Part of a small language model's weights.
Architecture: RMSNorm before each block, rotary positions, paired heads, gated attention.
Each number is 128 + 24 x the weight over its row's rms, rounded and kept within 0 to 255. Layers, rows and columns count from 0. The size above them is the row's rms in percent of the matrix's.

# layer 6 attention key, 384x384, rms 0.195, rows 282-345, columns 48-95
size [ 96  94  98  95 102 100  84  86  81  83  88  93 100 104 110  99  99 106 101  98 107 106 100 105  99 102 105 102 103 103  79  79  89  90  89  90  88  93 109  97 105 105 102 103 107 108 102 104  99 106 100 104 104 109 104 102 104 101 101 103 105 103 101 105]
[[177 106 141 103 135 159 113  82 102 134 120  97 114 132 134 146 139 167 135 128 101 134 100 118 127 120 101 108 125 106 128 175 126 159 124 123 114 135 104 106 143 153 112 140 130  98 136 134]
 [117 129 102 128 116 125 118 127 144 134 109 146 130 109 171 134 123 118 114 139 101 145  95 126 150 106 149 131  85 100 164 123 112 110  75 146 150 146  97 153 108 144 172 134 138 133  86 122]
 [133  88  87 162 146 115  94 140 141 174 142  88  81 132 121 203 102 124 150 162 128 134 146 130 157 123  75 111 143 140 131 142 167 115 165 131 140 125 128 170  99 130 125 107 159 161 105 112]
 [155 154 149 141 114 126 108  76 118 143 116 146 123 145  96 149  71 143 103 121 119 134 157  85 109 131 156 136 108 100 145  77 107  97 121 150  75 119 115 103 104 139 152 114 128 111 128 153]
 [142 124 139 128 139  70 134 106 136 150 154  91 117 140 151 172 111 127 148 149 169  93 113 109 141 107 141 119 135 165 120 115 116 128 135 146  85 114 107 152 183 134  96  95 168 125 147 106]
 [114 103 138 110 114 166 104 130 126 112 104 127 143 121 127 111  77 102 127 116 121 149 175 146 134 119  99 127 188  82 128 189 155 104 138 118 134 119 131 153  77 117 112 132  96 113 132 119]
 [ 83 108 111 171  80 101  85  90  47 117 145 124 157 131 143 148 156  88 147  92 159 138 138 131 191 144 149 108 132  98 118 125 115 126 113 148 151 125 158 103 152 141 123 115 141 159 139 133]
 [169 112 161 153 165 113 130 120 170 125 157 127 120 158 108 149  94 108 124 115 130 109 121 132 105 153 160 133 133 139  93 138 173 103 117 144 165  91 120 135 112  81 156 139 127 141 158 127]
 [135  91 119 125 148  89 129 119 122 147 164 101 138  68 100 128 188 113 116 144 173 153 145 127 104 115 114 135 151 118 144 144 117 134 100 137 132 106 131 120 139 191 114 106 118  82 147 159]
 [101 135 121 132 123 156 139 126 142  99 150 159 127 132 137 121 137 117 158  90 123 150 118 141 119  93 130 107 136  65 108 139 107 124 142  86 149 126 123 165 136  91  98 160 120 144 107 151]
 [127 152 163 132 115 118 158  80 111 128 124 116 100 104 124 156 128 156 116 131 151 117 104 144 140 115 132 164 162 132 131 140 143 127 122 133 127 164 150 155 123 100 123 149 168  83 158 176]
 [155 112 104 115 136 117 138 111 146 130 106 164  98 143 131 122  97 127 103 131 120 124 152 154 127 119 108 125 108 144  98 175 159 155  88 164 141 131 167  98 160 153 128 113 136 111 146 120]
 [132 123 116 165 150 118 128 157 151 104 146 148 164 162 135  95 143 124 150 107 142 150 139 175 110 100 168 174  93 115 138  89 119 136 128  96 143 133 116 126 147 121 120  99 157  70 109 113]
 [163  91 146 130 138 119 160 172 161 125 144 129 118 125  81  91 121 161 129 169 117 151 113 187 145 116  74 116  87 103  95 102 170 123 139 119 152 162 121 136 155 103 168 103 167 112 111  92]
 [134 125 141 115  90 159 115 131 131 114 111 149 142 118 131 124 107  91 135 153 158 126 184 140 124 152 120 106 127 155 125 103 127 121 121 139 107 137 132 138 122 142 125 106 153  98 142 112]
 [135 104 116 119 117 186 178 154 109 148  77 127 121 100 107 109 178 152  98  83 164 122 110 137 167 160  96 121  98 123 102 139 105 126 174 143 134 181  95 125 178 142 118 156 125 138 105 147]
 [109 155 120 119 127 150  46 101 122 146  80 134 168  98 141  68 126 138 135 139 124 177  69 140 159 132 128 106 156 127 122  89  99 123  99 156 164 115 114 146  95 107 158 143 157 141 132 123]
 [135 162 107 162 140 123 144 123  91 119  69 115 136 128 108 126 153 107 124 147  91 109 163 115  80 122 140  96 125 107 155 112 149 130 135 111 167 151 189  89 104 136 151 120 153 129 151 108]
 [146 119  82 101 122 126 136 152 136 140 142 170 108 127 119 195 139  74 169 152  97 148 149 127 119 137 140 116 108  69 152 121 149 148 114 145 135 102 101 140 137 141 149 149 127 138  87 111]
 [123 153 166 121 132 142 131 102 114 162 101 118 156 134 127 148 133 145 142 127  83 132 146 101  87 144 167 143 159 166 133 171 146 123 103  75 144 107 120  82 123 132 137 155 152 133 124 135]
 [127  70 113 108 133 138 108 120 140 100 135 102 137 134 113 156 121 120 125 127 156 131 137 117 116 139  88 148  86  95 189 125  94 123 134 112 108 109 136  64 144 115 170 156 141 119 104 145]
 [ 97 104 137 125 158 119 145 152 102 136 109 146 135 102 110 139 119 111 114 105 152 159 113 119 147  93 125 129 146 120 120 145  99 107 146 122 163 107 126  76 113 136 138 129  99 137 122  82]
 [157 159 125 114  82 170 121 131 118 141 129 136 104 140  87 149 127 126 112 117 131 122 155 137 169 124 139 117 131 119 138  94 125 102 135 120 144 117 156 145 143  86 152 156 161 151 112 170]
 [104 105 111 103 118 148 142 159 117 108 134 106 112 146 113 124 130 119 111 124 120 131 126 125  84 143 137 139 129 121 136 195 144 138 162 134 114  96  89 138  79 121 128 104 119 155  88 154]
 [123 119 125 158 163  98  73 132 110 139 131 101 143 124 134 195 115 128 133 107  91 107 132 147  82 113 133  98 108 143 139 102 126 138 130 140  96 159 102  77 127 131 134 131 106 111  91 117]
 [122 146 129 141 140 132 129  78 149 182 138 131  93 141 136 124  95  81 127 134 112  87 168 171 110 118 133 130 141  96 115 103 119 115 114 129 129 135 179 120 110  87 155 136 108 155 137  59]
 [166 154 148 110 159 157 127 174 143 157 117  76 103 154  58 170 133 193 112 120 122 169 127 121 175 118 181  96 122 106 127  96 112 123 155 131 125 104 148 115 119 105 167 153 125 133 157  72]
 [ 83 146 133 150 153 107 130 133 146 133 142 148  99 119 125 147 148 144 149 103  74 144  91 128 138 111 158  91  83 132  87 110  93 120 178 154 130 128  83 121 157 125 107 119 162 135 138  88]
 [157  86 168 179 195 147 129 140 120 125 127 120 148  95 161 149 148  52 106 125 141 133 127 156 126 152 130 135 116 100 143 134 110  97 129 113  99 130 110 117  96 109 169 148 106 141 117 149]
 [114 128 113 159 119 153 105  85 115 135 160  91 112 121 152 136 163 146  85 108 144 136  96 112 137 145 142 135  85 108 124 136 122 123 139 124 127 174 108  81 144 111 154 124 126 147 113 139]
 [149 157 119 128 140  77 123 151 130 115 106 116 150 126 104 124 101 141 114 166 104 206 140 119 142 139 100 114 121 106 113 130 118 131 161 107 142 104 140 140 123 138 114 148 160 113 132 114]
 [105 152 127 100 166 135 171 106 131  96 132  89 139 141 109 118 122 159 113  95 177  97 116 134 165 140 157 112 156  88 129 172 123 100 133 107 118 126 117 186 132 138  94 157 127 162 149 159]
 [106 163 134 148 113 165 129 124 160 192 147  92 124 111 150  95 188 111 128 140 123  99 120 142 129 177 130 125 144 158 100  94 144 101 132 150 158 168 135  98 122  75 126 114 143 134 119 122]
 [126 138 108 150 130  93 176 121 138 144 143 118 137  94 127 162 194 114  93 163 161  81 115  90 147 169 129 101 118 148 106 103 125 108  98 138 130 111 141 145  97 115 137 124 148 141 129 125]
 [148 161 140 127 126 133 101 124 110 170 159 134 136 140  87 103 115 147 133 117 104  99 122 123 118 160  88 130 123 116 131 135 124 120 102 147 145 172 102 113  99 113 141 160 110 154 121 147]
 [138  96 159 111 119 140  88 125 124 160 159  82 109  92  55 141  89 109 109 176 104 124 142  90  97 131 160 180 182 157 126 117  86 168 161 128 127  96 153 151 140 146 158 144 109  73 110 156]
 [136 133 120 153 146  96 112 134 156 149 149 131 129 160  88 116 106 152 108 116 135  80 114 117 135 143 136 157 126 126 152 121 127 105 142 173 101 104 124 130 147  95 110 127 124 102 153 110]
 [146  88 131  64 135 181 149 148 153 103 135 101 105 138 165 168 112 135 123 112 122 115 159 127 120 146 164 125 119 110 122 111 135 159 130 116 115 128 125 129 110 150 196 122 121 110 144 125]
 [ 95  85 161 145 168 121 133 136 118 165  77 145 109 127  85 135 132 133 128 146 125 178 164 129 131 115  70 125 134  95  82 110 114 143 109 124  93 106 130 102 141 106 120 118 133 118 151 139]
 [ 97 165 110 133  82  86 153 118  92 117 141 147 182 126 141 107 115 133 138 116 136 162  83 176 113 121 118 146 100  78 144 143 134 104 122 120 127  99 104 200 114 155  97 135  88 134 106  97]
 [135 112  92 130 167 141 135 143  92  95 107 127 120 122 134 114 150 139 118 119 109 136  97 121 148 130 175 160 130 109 128 157 125 151 147 151 139 136 121 132 118 129 150 143 184 146 100 132]
 [151 113 146 153 147 111 140 168  95 178 127 151 170 132 134 100 140 137 124 117 134 149 129 128 104 149 108 122 131 130  90 104  75 118 141 170 109 128 132 143 158  96 133 122 118 100 139 150]
 [125  66 134 150 121 101 138 116 142 121 180 114 147 196  86 107 124 154 105 139 165 117 148 162  93 102 151 136 147 138  91 133  90  83 126 138 178 128 158 152 130 139  73 117 160 120 117 116]
 [168 113 121 130 114 106 180 126 128 103 127  96 139 134 126 108 140  92 118 106 170 135 151 108 180 166 120 181 142  94 120  97 117 161 166  98 125 129 170  99 158 125 140 100 162 121 115 140]
 [133 151 161 120 165 149 124 116 104 137  90 156 122 144 144 126 142 141 132 129 115 141  99  85 170 104 112  85  87 106 142 145 146 131 117 159 125 120 146 105 124 148 153  95 123  93 166 127]
 [132 120  97  96 133 142 142 140 110 100 151 108 137  67 174 113 143  95  80  95 109 156 107  79  96 132  86 103 134 108 116 122  73 118 109 169 113 141 100  92 141 133 166 126 168 121 139 153]
 [ 91 145 137 129 174 144 119 122 168 152 149 119 133 123 129 139  97 116  77 177 136 128 175 143 160 131 177  79  94 165 134  89 155  94 117 123  96 138 149 131 110 153 105 130  83 142 143 107]
 [145 148 106 117 158 146 107 171 136  92 126 122 171 141 151 122 124 101 157 109 156  92 106 142 116 157  96 162 122  99 137  98 138 103 136 176 132  99  88  85 137 140 147 131 141 157 145 129]
 [162 140 161 123 170 166 126 138 117 104 131 185 141 142 123 126 121 136 100 139 123  94 153 129 107 131  97 134 132 152 107 126 144 131 135 120  93 167  84 131  84 134 141  87 135 117 115 116]
 [138 107 144 146 171 169 119 184  88  88 119 142 118 128 111 150 131 103 126 125 167 127 140 108 145 100  83 135  85 141 149 101 173 121 111 122 132 129 103  79  92 136 132 100 140 136 127 132]
 [161  91 160 139 133 118 105 120 144 157 139 132 138 116 140 133 159 104 132 138 110 102 126 173 127 121 137 137 120 162 137 131 155 105 157 121 134 157 107  82 122 126  88 126 126  95 131  93]
 [122 129 115 122 152  94 106  86 121 146 120 144 121 121 110 106 119 117 122 105 176 155 175 137 160 126 195 138 135 134  86 157 111  92 142 117 127 132 127 137 121 119 122  85 134  77 135 151]
 [128 103 135 101 167 129  89 150 113 156 149 113 136  95 143  95 141 139 114 125 107 155 105 120 155 139 150  97 109 125 111  76 104  94 123 131 146 118 119 144 140 127 162 118 138 172 190 117]
 [115 123  98 157 141 113 151 118 158 112 120 150 134  90  76 116  80 102 133 117 114  89 126 135 104  92 104 105 153 126 162 100 111 155 104 107 141 107 157 148 115 110 171 100 127 132 129 119]
 [127 112 118 158 116 142 111 103 119  90 148  77 145 125  99 151 137  91 164 168 130 148 126  84 129 130 133 182 159 117 124 116  92  97 144 128 124 117 140 126  82 151 145 136 113 153 124 170]
 [111 178  92 153 125  87 121 137 165  98 123 124 126 109 153 107  59 114 135 101 104 115 116 113  92  79 151 164 138 142  88 117 130 108 139 131 199 126 160 152 100  94 137 145 142 120 129 131]
 [141 166  99 162 142 102 104 160 144  53 153 149 121 125 113 138 132 143 120 105 127 149  93 165 107 159 175 131 167 131 162 149 121 117 150 172  74  98 143 136 138 148 144 167 154 107 151 121]
 [164 123  93 121 163 108 141 159 125 119 119 157 166 156 114 174 157 154 146 116 132 178 138 149 143 133 111 109 138 150 132 129  88 134 129 133 117 162 115 127 140 149 107 125 151 142 122 124]
 [158  85 125  69  98 148 138 165 116 129 123 140  90 143 159 121 131 125 139 122 144 129 124 127 106 108  87 111 123 105 134  90 126 134 121 114  90 137 117 131 130 151 151 159 115 126 147 148]
 [142 158 140 153 123 118 138 132 126  77 126 135 138 126 138 114  96 125 126 147 134  97  75 142 128 152 118 102 112 133  99 108 134 104 163  83  93 169 113 126 176  91 105 123 131 204  92  78]
 [139 118 131 136 107 132 132 134 121 123 150  77 137 114 156 126 119 103 109 159 133 104  86 149 111 157 126 116 124 134 126 119 149 128 114 108 133 103 143 104 162 114 104 127 139 122 151 115]
 [128 131  97 124 162  93 112 155 132 142 104  81 132  99 147 128 117 149 150 113 125 136 130 137 151 182  83 138 100 128 136 127 123 114 171 167  94 110  90 126 143 113 145 148 127 124 106 125]
 [135 119 131 146 102 120 111 113 138 140 146 132 122 121 149 167  55 157 132 118 109 133 158 160 145  99 141 137 160 115 115 170 110 138 107 117 147 123 141 109 116 163 104 140 165 131  96 125]
 [131 123 132 118 118 120 147 168 129 135 106 141 148 127 127  79 169  99 117 136 153 108  94  96 145 148 109 100  79 119 121 116 111 145 149 119 106  60 118 148 123 124  75 157 102 129 138 146]]